Part of a small language model's weights.
Training: a variant of Adam for these matrices, 215M tokens, 13141 steps.
Each number is 50 + 10 x the weight over its row's rms, rounded and kept within 0 to 99. Layers, rows and columns count from 0. The size before them is the row's rms in percent of the matrix's.

# q: layer 2 attention query, 192x192, rms 0.0457, rows 33-63,97-127,161-191, columns 0-47
# k: layer 2 attention key, 64x192, rms 0.0267, rows 33-63, columns 0-47
# v: layer 2 attention value, 64x192, rms 0.0734, rows 0-3, columns 0-47
# o: layer 2 attention output (transposed), 192x192, rms 0.0735, rows 0-3,64-66,128-130, columns 0-47
q33 101:53 51 62 36 37 54 47 42 51 41 54 56 55 69 55 53 46 60 55 57 61 50 40 65 43 58 48 63 55 71 41 41 46 74 47 45 51 49 61 30 59 58 58 61 49 51 46 59
q97 102:52 54 38 40 55 56 58 61 49 49 57 51 56 54 38 49 47 59 60 42 36 41 47 31 50 43 61 46 54 44 61 52 43 31 66 27 55 40 54 61 68 50 61 45 56 49 40 39
q161 084:40 44 47 36 45 62 51 57 57 56 55 40 53 42 29 54 52 45 48 66 61 38 74 57 48 59 60 38 36 56 39 56 49 67 54 50 60 59 43 57 37 49 45 65 38 62 62 37
k33 083:50 42 44 65 56 53 33 53 50 19 53 63 47 30 64 49 38 32 45 60 38 50 56 44 60 35 55 33 61 34 56 53 48 58 61 50 79 65 47 44 56 60 59 57 49 54 50 42
q34 098:62 25 62 45 58 64 62 47 53 42 55 43 43 34 32 60 41 64 40 47 50 50 44 45 47 48 70 42 45 56 41 46 36 57 66 57 68 64 53 44 70 43 36 62 48 39 54 46
q98 096:54 60 44 32 47 47 43 51 35 52 81 56 50 59 25 62 50 62 65 53 52 55 42 29 46 66 77 65 47 58 51 39 60 66 58 31 32 29 44 53 40 61 40 59 49 66 46 53
q162 079:38 60 50 48 49 40 47 53 57 54 42 36 62 52 58 37 59 50 64 51 63 50 41 49 70 51 46 47 49 55 61 64 42 48 48 29 66 60 50 49 33 41 61 26 56 44 45 30
k34 087:52 49 44 58 44 63 35 60 48 36 59 60 55 50 35 53 60 63 43 62 45 47 49 52 44 53 42 50 43 52 71 53 39 33 43 62 59 64 53 42 61 40 59 43 41 56 57 53
q35 079:50 62 58 41 46 43 63 47 32 51 37 32 51 50 14 52 53 46 56 61 64 40 67 48 59 42 41 42 35 42 51 50 43 51 56 49 51 59 44 49 43 36 60 55 58 70 52 42
q99 071:56 41 51 54 59 53 49 58 67 42 36 52 39 59 51 51 28 46 47 48 51 44 43 64 42 53 57 44 55 70 41 54 68 52 47 43 52 44 58 46 52 57 50 45 56 44 67 43
q163 071:52 44 38 49 61 53 44 56 42 56 53 67 53 37 56 54 64 64 48 54 39 51 45 50 60 51 75 68 70 50 63 39 51 66 58 59 47 54 36 49 52 49 44 59 38 30 26 54
k35 089:43 55 56 52 51 37 54 52 50 66 40 44 51 51 60 36 48 27 41 50 55 54 57 71 46 45 45 52 41 45 53 60 43 46 39 41 44 43 72 39 39 58 57 41 51 51 60 56
q36 126:58 39 53 60 53 55 67 40 54 39 39 73 50 34 64 60 60 63 31 46 59 58 49 51 52 53 38 48 41 28 35 43 48 55 63 59 36 59 37 46 48 48 62 44 53 34 39 62
q100 116:56 41 59 58 47 53 40 49 55 65 33 43 48 53 55 57 40 47 40 44 50 55 46 68 63 57 25 54 53 43 38 56 64 36 34 71 52 42 60 55 45 42 50 45 51 51 60 46
q164 104:47 65 41 47 54 30 57 49 27 53 46 34 51 59 72 38 52 27 48 48 35 59 51 53 44 38 49 40 56 36 57 39 48 42 46 59 39 60 59 53 59 60 50 39 54 62 47 58
k36 101:41 42 54 52 36 62 58 51 49 48 54 41 52 61 58 35 50 43 46 30 58 52 47 54 51 50 41 53 26 39 52 44 73 29 34 63 50 46 30 49 45 70 72 38 37 48 68 28
q37 135:53 49 57 54 38 40 53 34 36 52 63 49 45 73 55 73 37 55 50 57 46 53 47 49 40 48 56 54 58 49 54 51 51 37 37 52 55 47 35 48 60 46 28 49 40 62 36 40
q101 120:54 59 38 48 64 40 55 67 54 43 58 49 42 42 29 30 53 50 55 45 51 49 54 32 52 42 53 54 47 48 63 43 42 45 55 33 31 33 52 69 52 50 70 38 56 35 55 54
q165 103:41 31 62 39 49 71 36 57 61 61 39 48 59 36 52 64 51 62 42 54 53 58 49 55 51 57 58 44 38 59 34 56 59 70 51 69 63 58 42 33 29 53 46 66 55 54 61 51
k37 110:51 55 59 63 56 56 55 40 50 47 35 66 46 40 55 38 44 44 61 61 40 58 37 46 39 51 57 16 52 59 52 56 38 51 74 30 65 66 48 38 56 58 52 57 48 44 51 59
q38 104:70 36 62 43 57 48 44 47 54 49 59 54 51 43 28 46 34 55 61 45 48 50 56 35 57 58 52 42 45 61 61 69 45 42 57 32 36 43 43 40 43 34 49 48 44 52 43 44
q102 105:47 44 47 41 55 46 49 53 46 35 70 51 54 43 26 56 51 58 63 64 50 44 36 43 53 51 72 58 50 68 55 48 45 56 64 33 52 59 61 69 48 53 46 61 52 43 47 49
q166 091:42 52 52 43 45 55 56 59 41 64 52 53 59 45 35 55 55 45 45 60 55 40 56 40 56 49 89 51 46 49 50 37 53 63 56 40 66 34 43 43 54 45 54 49 59 51 48 44
k38 089:58 72 57 50 45 44 42 49 50 51 47 38 52 53 65 45 55 47 51 31 53 47 51 54 38 66 47 45 35 61 62 46 51 43 27 50 59 46 49 46 47 48 51 45 55 36 48 29
q39 118:47 66 47 59 55 38 62 57 51 38 50 58 52 45 65 37 57 57 53 49 61 28 61 30 58 50 47 46 42 29 55 35 50 68 55 73 41 48 57 62 38 59 48 63 56 53 69 60
q103 104:45 41 57 70 53 56 33 56 55 66 30 42 49 65 65 56 57 45 46 50 37 58 48 68 50 41 28 51 49 42 39 64 49 33 36 64 48 44 39 47 72 39 41 34 55 53 43 45
q167 097:55 36 59 43 66 52 69 36 36 50 56 48 40 59 64 48 55 36 34 40 44 74 43 66 53 31 39 49 63 49 45 51 61 41 37 61 40 73 48 55 44 53 65 44 44 33 42 55
k39 098:63 56 59 32 55 59 61 53 60 41 43 40 63 32 61 48 32 45 49 58 44 50 28 46 39 55 20 35 47 37 47 45 46 41 42 45 52 53 74 42 56 54 38 54 48 44 36 45
q40 103:46 65 49 35 43 50 56 49 38 46 72 31 51 48 48 46 51 30 64 52 49 45 68 40 41 41 65 44 53 65 40 52 40 45 56 41 64 55 66 57 50 46 45 50 54 55 55 41
q104 089:46 54 44 53 50 54 38 60 57 54 59 60 69 56 51 55 48 50 55 58 61 35 25 40 40 56 54 41 51 59 50 34 51 63 58 53 69 52 43 51 68 57 52 59 37 55 37 52
q168 096:51 40 51 52 61 64 48 50 50 47 55 62 48 48 43 32 45 67 42 36 71 56 55 58 63 52 61 56 64 55 71 57 39 74 52 41 43 38 54 49 43 57 64 39 63 35 50 43
k40 101:60 40 70 56 48 55 65 56 50 55 58 43 54 48 56 49 47 71 41 74 49 63 61 53 64 57 54 60 35 63 51 46 69 39 52 50 41 59 42 51 48 19 57 68 52 55 73 44
q41 178:47 40 47 28 51 58 50 62 52 48 54 55 53 48 21 43 49 58 50 64 53 38 57 37 52 46 78 41 40 57 63 49 43 73 63 20 57 50 50 43 41 52 46 60 61 49 50 43
q105 178:49 43 51 30 47 57 44 60 54 46 57 49 51 51 20 56 45 59 51 61 55 40 54 32 55 50 82 52 48 56 65 55 49 71 63 23 58 47 49 44 39 45 43 60 55 49 51 33
q169 165:53 44 47 32 49 54 51 60 55 51 62 53 54 53 22 51 45 62 59 64 52 37 53 28 54 57 84 48 46 60 61 56 48 66 57 10 52 49 51 42 44 52 51 59 47 48 49 44
k41 208:32 37 51 47 52 45 47 51 49 33 67 41 49 32 44 61 62 42 51 47 41 47 40 26 49 45 77 55 52 72 38 57 55 68 43 45 36 50 48 57 27 60 53 32 41 62 51 51
q42 092:76 62 51 43 37 50 61 36 63 36 53 72 48 56 56 53 52 60 42 46 54 49 53 56 54 61 35 29 48 52 58 36 53 74 51 65 48 55 53 51 39 59 62 69 52 53 57 53
q106 078:47 48 49 53 66 50 44 43 52 61 36 38 56 43 43 41 63 56 59 35 41 39 55 34 53 37 41 54 67 43 50 60 49 28 48 39 63 48 74 47 61 47 45 35 42 37 48 47
q170 083:47 62 41 39 62 61 49 51 53 68 68 43 45 51 43 66 40 34 39 55 48 63 60 68 43 52 58 50 37 52 42 49 55 72 52 47 55 48 39 37 51 58 47 79 57 47 53 60
k42 085:47 47 45 48 65 49 55 51 53 51 51 47 35 51 55 43 38 58 65 51 44 27 55 45 54 53 63 44 50 69 54 54 41 45 61 49 53 52 39 29 52 51 44 43 61 52 51 33
q43 111:61 41 46 44 50 56 66 62 66 53 58 41 63 62 38 36 47 55 52 56 66 59 61 60 62 66 43 42 50 57 38 44 40 77 65 27 34 53 61 34 43 60 54 45 51 57 50 64
q107 092:46 49 60 54 42 46 53 43 52 55 36 57 55 43 54 68 36 62 48 40 44 63 30 55 49 52 53 44 49 59 56 54 54 39 50 57 61 50 54 47 52 37 45 57 36 63 55 43
q171 095:58 64 34 62 50 39 56 57 41 44 63 55 42 50 45 37 68 44 54 52 43 36 48 37 33 50 62 57 56 52 64 55 31 31 47 47 54 47 40 60 54 45 53 48 58 40 53 33
k43 094:42 42 63 52 49 42 34 50 50 40 57 48 57 51 57 63 50 45 58 46 50 60 38 39 54 29 37 47 29 23 67 49 70 49 41 54 67 26 63 35 53 58 56 45 46 43 36 40
q44 102:79 61 41 56 52 29 64 55 69 34 34 55 51 52 57 43 43 50 34 65 72 42 48 51 52 46 47 36 45 51 35 43 35 55 60 75 39 57 54 62 52 57 55 69 54 57 53 58
q108 082:41 50 56 64 55 57 35 53 44 60 26 42 54 53 64 57 50 45 42 49 25 47 32 58 56 66 38 50 51 52 45 60 69 40 54 54 63 41 54 46 39 50 48 40 35 43 60 45
q172 090:42 39 62 45 39 52 58 42 46 50 54 48 48 57 51 37 59 35 41 36 52 61 51 61 41 28 40 46 55 40 55 48 42 52 43 49 40 55 56 47 63 60 40 50 68 53 30 59
k44 086:38 38 42 46 67 61 66 59 65 70 49 63 37 49 41 41 47 52 47 60 42 52 44 42 47 52 44 48 44 58 68 37 43 49 43 66 47 60 58 46 53 53 59 50 67 43 50 42
q45 093:49 34 47 59 45 48 55 38 50 46 57 42 59 58 49 39 56 38 47 58 42 35 44 47 39 43 39 47 52 58 36 64 46 53 25 45 31 62 57 33 52 56 56 47 59 46 54 42
q109 078:46 65 51 31 56 50 61 60 45 45 61 53 53 45 44 55 53 53 55 57 39 62 55 58 54 27 60 32 53 55 48 54 58 57 52 53 65 42 42 68 35 47 35 53 54 47 45 47
q173 079:46 51 63 78 34 54 42 50 46 49 36 62 29 49 58 52 60 44 31 48 63 56 41 45 40 68 52 60 42 24 62 46 51 34 50 42 25 49 44 56 52 50 58 38 43 72 46 51
k45 083:45 58 49 66 47 55 48 55 75 55 47 49 38 53 44 25 49 37 46 63 52 34 43 64 51 30 53 54 45 36 47 52 70 53 53 56 58 49 48 48 54 32 21 47 43 43 34 53
q46 104:32 50 56 33 47 57 39 43 47 56 59 63 43 44 44 48 54 76 44 34 57 55 40 35 58 65 61 59 52 43 63 38 55 61 66 46 43 50 33 42 56 51 54 47 49 48 40 52
q110 078:55 39 44 67 44 42 61 58 51 47 48 47 58 49 62 34 47 30 57 39 45 39 63 43 65 53 42 44 48 55 64 55 36 23 37 38 47 39 55 43 56 49 63 35 59 53 46 44
q174 085:65 55 53 38 65 44 63 43 60 37 48 40 53 58 32 51 47 51 69 59 31 44 45 56 43 18 61 44 48 78 38 41 56 62 39 66 55 55 53 59 36 63 45 51 56 45 63 29
k46 091:52 55 60 41 42 47 55 48 17 54 47 25 41 67 55 56 27 43 49 45 48 54 29 59 60 41 42 51 47 40 46 55 49 46 47 48 53 40 62 46 49 43 39 51 49 51 28 58
q47 094:50 53 53 45 45 47 45 42 49 46 56 55 61 49 45 55 54 51 34 43 50 52 55 68 49 38 50 61 52 73 52 52 38 83 49 57 59 52 58 52 48 58 46 51 71 53 67 41
q111 077:40 59 44 43 52 61 44 50 48 56 47 28 43 30 60 58 45 43 52 46 54 38 54 32 42 66 73 41 52 51 40 43 66 47 59 18 40 42 41 52 40 60 33 52 40 51 51 43
q175 080:57 37 61 39 55 39 41 44 45 34 39 56 54 50 32 53 45 63 67 45 36 56 41 52 57 44 60 55 49 59 65 60 43 42 38 60 46 60 38 50 58 47 60 38 52 46 56 42
k47 092:65 51 17 41 56 48 43 66 39 65 46 65 42 50 60 47 52 64 37 52 51 68 45 59 43 46 51 37 69 37 44 45 47 50 62 39 67 62 66 55 35 53 53 68 38 49 62 43
q48 099:40 49 53 37 48 58 55 50 45 43 55 42 49 39 31 57 52 49 66 59 49 36 50 42 40 49 72 51 45 64 57 50 35 47 52 37 55 49 55 55 60 40 49 55 66 56 53 42
q112 093:54 57 32 33 47 44 50 55 50 45 69 39 52 70 29 57 39 53 52 60 60 33 50 41 42 51 66 51 58 67 48 42 56 89 61 32 60 47 48 51 50 67 56 52 62 43 29 48
q176 094:56 52 59 53 52 51 53 43 56 49 49 62 48 47 41 34 48 63 60 59 69 49 47 31 56 64 74 43 51 51 66 43 36 62 52 45 66 47 58 31 53 58 43 43 44 55 48 52
k48 090:59 45 50 55 55 53 52 46 46 58 67 73 42 45 43 47 50 49 29 58 49 65 56 59 53 65 59 40 41 67 56 48 48 49 45 50 39 66 46 41 43 67 46 53 42 44 67 29
q49 097:63 52 44 55 56 52 32 62 57 58 41 57 57 59 62 47 47 55 47 62 52 47 38 59 61 61 47 63 67 64 51 40 53 47 47 57 55 40 64 41 42 58 40 56 49 56 58 55
q113 088:40 47 49 33 66 53 54 51 51 38 50 47 44 37 49 53 55 42 62 58 42 60 52 14 54 45 60 33 45 49 46 37 43 48 60 51 46 70 39 49 36 40 38 55 34 60 44 56
q177 082:45 50 40 62 41 61 66 51 44 59 55 48 46 49 33 54 59 54 51 54 56 31 51 63 47 59 55 68 41 49 51 52 69 41 43 28 56 40 41 59 55 61 49 31 61 43 58 40
k49 093:51 62 52 54 56 40 45 29 64 49 56 61 45 53 44 40 51 41 59 34 48 52 47 47 50 60 56 50 45 47 43 55 46 59 46 34 46 32 54 66 78 35 48 57 39 51 52 52
q50 128:59 57 41 43 47 57 44 63 52 45 35 66 34 51 60 46 50 42 58 42 53 50 53 64 58 69 34 34 49 44 51 33 62 69 49 64 50 43 73 53 42 61 69 52 38 49 58 54
q114 095:45 35 50 54 51 57 69 40 57 45 39 44 58 56 58 51 50 59 48 33 37 53 52 45 48 52 39 61 59 40 37 65 44 33 40 68 67 62 49 42 40 47 42 41 60 51 45 31
q178 085:45 63 49 56 52 47 45 41 50 71 51 28 54 61 56 54 59 52 40 65 58 47 63 56 41 19 56 64 40 42 63 53 52 44 49 35 34 42 39 44 63 54 36 52 41 41 43 73
k50 100:55 42 39 63 46 49 29 53 47 46 65 51 42 44 62 40 54 51 64 48 53 38 52 41 47 42 57 68 42 55 58 62 35 57 41 44 48 62 29 43 68 47 63 36 64 51 42 46
q51 116:48 54 33 29 43 51 74 59 56 56 58 37 52 47 30 44 43 51 59 62 68 43 53 30 52 62 77 48 36 56 61 51 39 70 54 29 48 41 54 39 35 57 48 49 52 52 48 52
q115 113:51 35 52 37 52 60 46 53 56 50 49 61 52 54 39 57 31 53 54 62 52 38 33 48 50 57 82 44 51 60 50 49 55 70 58 45 70 41 59 36 43 45 41 54 55 65 62 41
q179 135:45 61 43 47 54 45 57 51 40 44 67 62 49 41 31 47 51 43 58 62 38 38 48 30 51 45 82 54 54 64 59 56 31 61 53 42 47 49 46 52 49 56 59 53 50 39 33 51
k51 096:41 36 47 39 52 47 41 58 57 59 55 29 41 66 65 44 38 52 39 59 67 42 40 71 65 47 45 56 45 37 61 44 65 34 52 56 44 41 62 54 37 48 36 41 54 57 65 31
q52 089:36 42 57 57 46 63 53 41 52 47 43 62 41 28 44 54 57 43 63 60 38 47 55 54 47 25 70 41 57 50 45 51 50 38 49 30 39 47 25 41 42 38 56 53 50 54 49 56
q116 069:57 50 38 54 46 38 54 65 61 36 67 33 50 67 36 30 40 54 51 64 32 63 49 61 70 53 44 47 40 50 54 60 45 70 49 40 59 57 48 51 50 55 51 57 47 56 57 48
q180 078:55 51 45 41 59 44 55 46 25 57 58 62 52 69 74 57 63 56 44 34 67 42 45 46 32 56 43 56 57 49 41 41 47 36 39 63 61 53 72 46 56 56 38 49 43 45 68 51
k52 079:55 50 50 50 59 60 53 35 49 51 44 28 50 52 42 49 61 42 47 49 48 30 65 49 52 58 39 45 62 44 69 37 71 48 37 60 25 44 64 52 55 37 41 42 43 61 53 47
q53 121:61 55 62 72 65 63 48 50 49 52 37 67 45 53 62 56 59 61 40 39 42 67 50 58 47 49 24 42 57 40 42 51 54 35 54 66 50 56 44 53 58 48 49 47 51 36 57 54
q117 111:49 58 48 54 45 49 57 47 38 46 45 55 42 43 67 47 72 51 50 38 50 63 60 55 46 39 21 58 61 43 54 58 44 31 52 59 32 68 42 58 55 48 49 58 47 40 52 52
q181 133:60 52 49 58 53 54 39 47 57 60 39 46 57 46 73 55 46 58 46 48 54 68 54 70 55 53 16 48 47 44 43 48 64 31 60 54 54 50 44 56 54 45 46 44 48 60 68 45
k53 123:47 79 57 62 31 57 55 45 48 45 59 69 44 58 45 59 66 40 54 51 36 37 51 31 47 49 65 50 58 53 46 56 36 67 65 40 42 58 59 35 53 54 44 44 33 46 51 66
q54 105:43 61 58 60 52 63 64 36 47 44 68 41 55 45 34 67 52 58 36 49 50 42 49 48 55 46 44 57 54 52 47 55 56 54 51 41 60 55 32 56 47 40 60 58 49 33 42 54
q118 092:60 64 44 35 50 39 61 67 52 45 39 44 42 42 45 39 41 51 69 52 53 61 49 40 52 66 60 48 58 65 68 50 41 67 64 17 41 38 57 39 59 59 64 33 56 47 44 46
q182 083:54 47 35 44 46 56 43 52 38 46 51 56 58 71 43 45 40 54 68 63 47 43 41 54 46 62 64 50 39 47 54 37 51 59 79 63 72 52 51 51 45 34 40 74 41 59 51 41
k54 086:44 53 38 67 43 29 60 35 58 40 42 56 45 54 56 61 50 54 46 59 62 37 71 58 65 66 50 47 24 55 60 45 55 67 67 60 52 51 47 50 34 38 62 39 45 52 49 68
q55 094:59 41 47 67 46 53 55 39 55 54 33 57 34 70 69 67 50 53 45 48 40 60 63 51 54 60 31 40 62 44 44 59 53 31 53 53 55 49 47 63 47 41 45 55 53 45 55 41
q119 094:47 56 46 53 45 42 62 58 51 49 61 70 41 59 47 28 54 41 49 46 38 65 38 61 35 39 38 54 60 39 48 44 48 36 44 59 27 57 42 52 56 49 56 39 49 56 59 57
q183 095:44 59 40 40 55 61 47 53 54 62 31 38 56 46 50 60 41 58 45 47 52 44 64 75 65 51 51 62 35 45 44 52 48 50 51 63 58 56 53 51 47 45 53 51 58 39 53 45
k55 083:44 50 65 68 42 48 41 39 64 54 52 51 49 48 59 59 46 48 50 53 56 56 75 47 63 45 67 49 46 57 50 59 36 55 61 51 64 58 71 40 59 56 53 63 62 48 60 42
q56 096:38 25 51 45 59 55 60 44 65 61 51 46 55 32 38 63 63 61 41 57 62 65 43 46 47 36 59 61 44 49 43 34 29 67 62 55 59 57 41 48 58 59 62 54 71 54 44 71
q120 093:49 58 51 48 40 53 35 60 50 56 33 43 38 63 73 49 40 45 45 29 44 39 36 43 58 50 63 37 39 44 67 59 67 27 29 36 29 36 49 57 46 50 44 48 34 60 62 52
q184 087:45 43 47 58 49 49 59 42 48 34 59 45 55 49 47 48 45 32 50 55 43 47 59 64 43 59 29 42 51 63 36 60 57 65 48 78 67 54 50 59 47 55 47 51 61 37 47 25
k56 088:49 53 44 50 69 46 43 47 30 53 40 54 47 41 49 54 56 37 33 43 47 51 40 60 75 53 59 54 43 49 38 46 48 39 52 54 66 41 68 55 54 35 54 50 22 56 55 51
q57 080:51 54 65 51 38 57 58 65 73 36 60 51 56 58 50 50 50 71 41 53 50 46 59 59 58 50 28 35 45 45 56 28 45 58 66 53 44 40 41 55 53 55 63 61 48 51 47 66
q121 074:33 52 58 49 57 54 41 46 59 56 34 54 59 54 55 59 64 50 53 40 51 38 44 45 38 48 50 48 57 55 37 63 52 28 44 48 61 53 61 55 61 45 57 38 45 57 70 51
q185 089:54 59 40 38 55 59 54 52 47 56 66 51 47 40 42 53 49 47 50 59 46 70 55 45 58 42 60 63 51 59 50 58 47 75 65 49 56 46 44 54 48 52 39 68 65 33 32 38
k57 082:31 61 48 48 57 46 66 48 48 48 67 48 63 55 59 55 33 35 58 54 46 58 46 37 53 59 62 55 41 59 55 55 43 69 31 58 59 56 58 37 66 52 58 31 50 46 67 45
q58 091:61 42 44 38 35 42 77 51 54 46 68 40 57 60 40 44 49 55 51 57 53 54 62 67 53 56 44 62 44 64 61 50 57 58 56 49 49 51 53 24 51 29 31 57 56 64 46 66
q122 086:63 62 44 45 67 57 35 45 58 61 35 65 45 53 44 48 35 81 52 36 44 46 25 46 54 52 53 45 61 62 46 58 60 52 47 29 57 43 59 54 57 57 52 56 30 54 60 41
q186 095:32 60 46 48 46 65 55 58 45 47 59 64 49 37 56 56 69 37 49 52 50 43 57 45 52 55 57 52 50 49 50 50 28 54 74 61 47 47 47 58 44 52 46 64 53 26 35 53
k58 083:46 50 48 61 56 40 54 56 56 44 63 51 63 56 65 36 51 42 64 72 55 56 51 37 46 69 47 38 43 24 62 70 48 39 53 56 34 36 69 54 42 62 55 56 61 40 58 39
q59 099:54 49 50 40 51 62 76 59 52 32 42 75 44 36 42 40 45 51 51 45 64 45 55 52 55 46 54 34 44 33 58 41 57 54 71 63 47 48 43 52 50 51 75 59 53 57 66 73
q123 080:52 49 63 54 48 59 38 50 45 65 40 43 47 62 54 58 57 60 49 46 34 52 51 58 54 66 39 58 47 64 58 66 57 39 42 40 46 49 59 48 46 45 38 41 48 65 66 48
q187 076:45 72 42 45 59 33 56 48 52 68 72 45 55 46 60 45 51 34 40 51 45 54 73 46 47 40 48 64 66 38 33 50 43 63 44 49 48 54 42 55 48 60 41 68 49 37 35 42
k59 082:61 42 51 32 55 62 48 40 46 38 57 50 59 45 69 47 56 41 68 44 41 42 68 51 46 50 54 36 42 59 65 46 55 31 38 57 56 35 63 47 70 51 72 41 46 32 49 35
q60 098:56 61 53 46 54 65 48 59 37 51 51 50 46 54 45 53 46 33 55 54 44 44 65 65 35 53 39 48 41 56 43 55 63 64 54 49 75 43 67 55 47 50 50 46 53 56 42 48
q124 079:35 38 49 52 57 62 62 41 53 31 43 53 48 41 67 54 47 52 56 41 58 41 26 38 54 52 43 45 53 36 36 44 37 51 63 67 55 47 44 50 47 54 44 61 44 42 33 59
q188 076:59 61 52 48 64 47 62 42 69 46 60 38 56 33 38 44 47 75 48 54 55 48 41 48 57 63 61 48 68 63 69 57 46 54 46 38 45 47 52 48 59 39 61 34 51 33 63 41
k60 086:65 40 55 47 46 35 44 55 39 31 58 68 59 50 59 54 55 38 47 66 61 39 39 43 54 56 54 34 52 40 38 60 52 45 53 30 58 39 54 55 48 47 37 32 46 63 36 42
q61 091:51 59 38 33 43 48 50 59 48 34 59 69 48 36 47 63 38 73 37 52 52 36 47 45 60 67 63 72 69 48 44 59 42 70 49 56 37 47 52 57 48 57 51 48 62 45 44 59
q125 076:40 40 56 54 49 49 38 41 54 66 37 43 54 57 48 64 49 50 57 50 49 60 52 45 60 46 51 28 32 51 43 52 62 47 58 36 55 43 52 55 33 49 45 40 54 53 54 46
q189 077:41 47 41 43 72 51 54 49 43 53 65 37 60 50 33 45 57 37 72 37 42 44 44 51 37 41 60 52 47 55 54 51 58 54 63 58 57 65 53 40 59 57 54 63 41 59 53 45
k61 082:47 37 50 39 48 50 33 41 51 61 47 44 52 33 51 68 48 62 65 58 47 47 43 45 60 44 43 34 42 45 42 37 58 54 30 74 42 45 64 50 61 31 45 69 50 39 38 40
q62 103:51 50 49 51 52 52 40 55 57 29 23 62 43 60 67 40 52 50 65 38 52 57 68 45 55 55 42 38 40 41 53 42 61 53 48 52 39 54 61 62 38 69 42 55 44 59 53 44
q126 087:39 49 57 69 48 57 55 52 41 41 42 49 44 52 72 52 53 38 46 61 45 63 57 63 57 52 32 57 45 46 39 57 36 38 33 71 54 56 42 48 50 40 45 35 56 54 51 61
q190 085:55 60 45 32 56 46 56 38 51 63 51 39 49 62 56 55 38 61 18 49 54 55 35 72 49 34 44 64 53 55 36 36 59 41 52 42 44 51 55 42 58 46 47 55 43 48 54 51
k62 098:60 50 45 45 54 46 52 61 49 42 53 41 51 30 45 55 36 30 73 53 44 51 45 22 42 46 56 57 56 53 53 44 52 48 40 40 54 34 42 42 70 44 61 30 58 54 32 69
q63 100:60 21 33 50 44 51 74 47 61 56 36 60 56 38 60 47 37 67 51 52 68 67 47 46 42 62 55 55 41 42 52 48 38 67 41 65 30 59 65 39 54 58 68 56 46 45 59 59
q127 078:60 63 50 48 47 50 40 45 41 58 57 52 54 69 55 52 53 46 63 50 33 50 52 67 55 49 47 44 48 52 65 60 55 58 50 59 68 43 47 37 71 38 36 58 42 40 53 37
q191 087:53 75 47 56 68 56 64 56 40 48 42 53 33 54 43 29 55 43 47 40 50 26 53 39 50 46 39 44 61 57 53 52 34 52 52 53 53 44 50 71 51 45 58 49 63 44 38 65
k63 086:49 58 55 40 65 38 46 46 45 47 73 44 51 40 52 67 49 48 39 40 38 68 50 55 37 48 36 53 48 42 55 40 49 37 44 43 40 62 40 44 52 41 52 50 40 50 58 23
v0 090:42 41 72 63 50 56 31 46 37 44 57 49 49 53 44 65 50 37 35 57 47 50 49 50 40 59 53 65 57 61 32 46 27 63 49 59 46 52 45 38 49 54 52 51 50 44 38 70
o0 091:40 54 42 45 41 52 64 41 42 32 31 57 49 52 53 55 57 41 46 54 44 56 41 49 50 57 43 44 39 51 33 64 50 51 61 68 27 59 65 48 33 55 70 41 37 58 55 49
o64 094:41 57 44 44 57 55 64 50 45 49 46 33 54 54 68 40 40 37 43 53 66 56 44 69 46 52 36 41 40 48 46 56 67 51 56 57 46 53 74 44 41 50 50 26 48 61 65 48
o128 088:52 47 38 40 56 48 70 50 60 37 43 50 68 48 69 51 38 57 42 40 31 55 39 63 54 48 39 35 56 42 43 37 53 58 66 70 61 42 68 42 46 42 69 34 42 55 55 48
v1 100:46 69 51 54 56 57 38 50 46 39 59 56 55 56 57 64 59 33 76 46 41 51 54 51 49 41 53 54 62 46 47 73 51 61 51 41 63 32 24 55 47 50 37 51 45 49 41 62
o1 099:46 45 47 41 45 49 58 51 53 44 56 44 47 47 40 52 53 44 63 62 70 49 70 63 54 64 53 65 45 65 38 47 39 55 67 50 56 54 40 60 44 44 58 48 43 47 68 39
o65 110:51 37 43 47 38 49 44 37 63 66 61 55 38 40 47 43 38 67 48 52 65 38 59 77 55 67 60 47 43 68 35 53 42 58 34 52 70 65 44 48 55 41 56 52 44 54 57 43
o129 102:44 56 48 62 43 53 66 60 52 40 55 62 42 53 64 47 52 49 60 35 53 49 54 46 48 55 44 57 60 53 55 63 40 48 47 40 36 52 48 51 53 45 57 34 26 70 60 57
v2 094:49 72 53 39 51 57 39 39 75 63 43 59 55 45 48 59 57 58 63 40 47 57 57 39 56 36 43 47 57 49 70 58 47 42 64 41 54 48 51 60 31 57 50 62 51 65 56 36
o2 097:49 54 45 41 52 47 62 62 35 53 55 25 61 47 41 46 52 25 58 63 64 38 53 67 50 54 45 46 56 52 45 36 56 60 51 46 62 35 43 45 43 54 44 62 54 48 58 48
o66 109:57 33 44 44 48 47 37 45 52 51 56 48 48 43 41 48 54 62 47 72 51 29 60 50 59 60 57 33 36 65 31 52 53 61 40 57 53 57 50 47 57 55 69 60 54 50 31 47
o130 093:51 33 55 75 47 51 56 61 55 53 52 37 38 58 46 48 69 54 58 60 58 55 49 37 45 39 43 50 59 52 58 56 52 50 38 31 36 59 34 55 47 55 62 36 35 59 49 45
v3 100:57 42 47 48 64 62 43 49 32 59 68 47 48 56 38 47 44 62 60 42 52 66 42 50 55 60 64 48 49 49 33 59 63 59 53 39 47 47 41 61 57 70 51 39 47 45 55 62
o3 115:51 53 55 47 48 34 57 44 61 53 81 36 59 41 49 60 31 42 75 35 53 57 47 61 42 57 42 70 49 51 54 49 48 48 39 38 52 38 48 48 54 54 39 52 37 54 50 52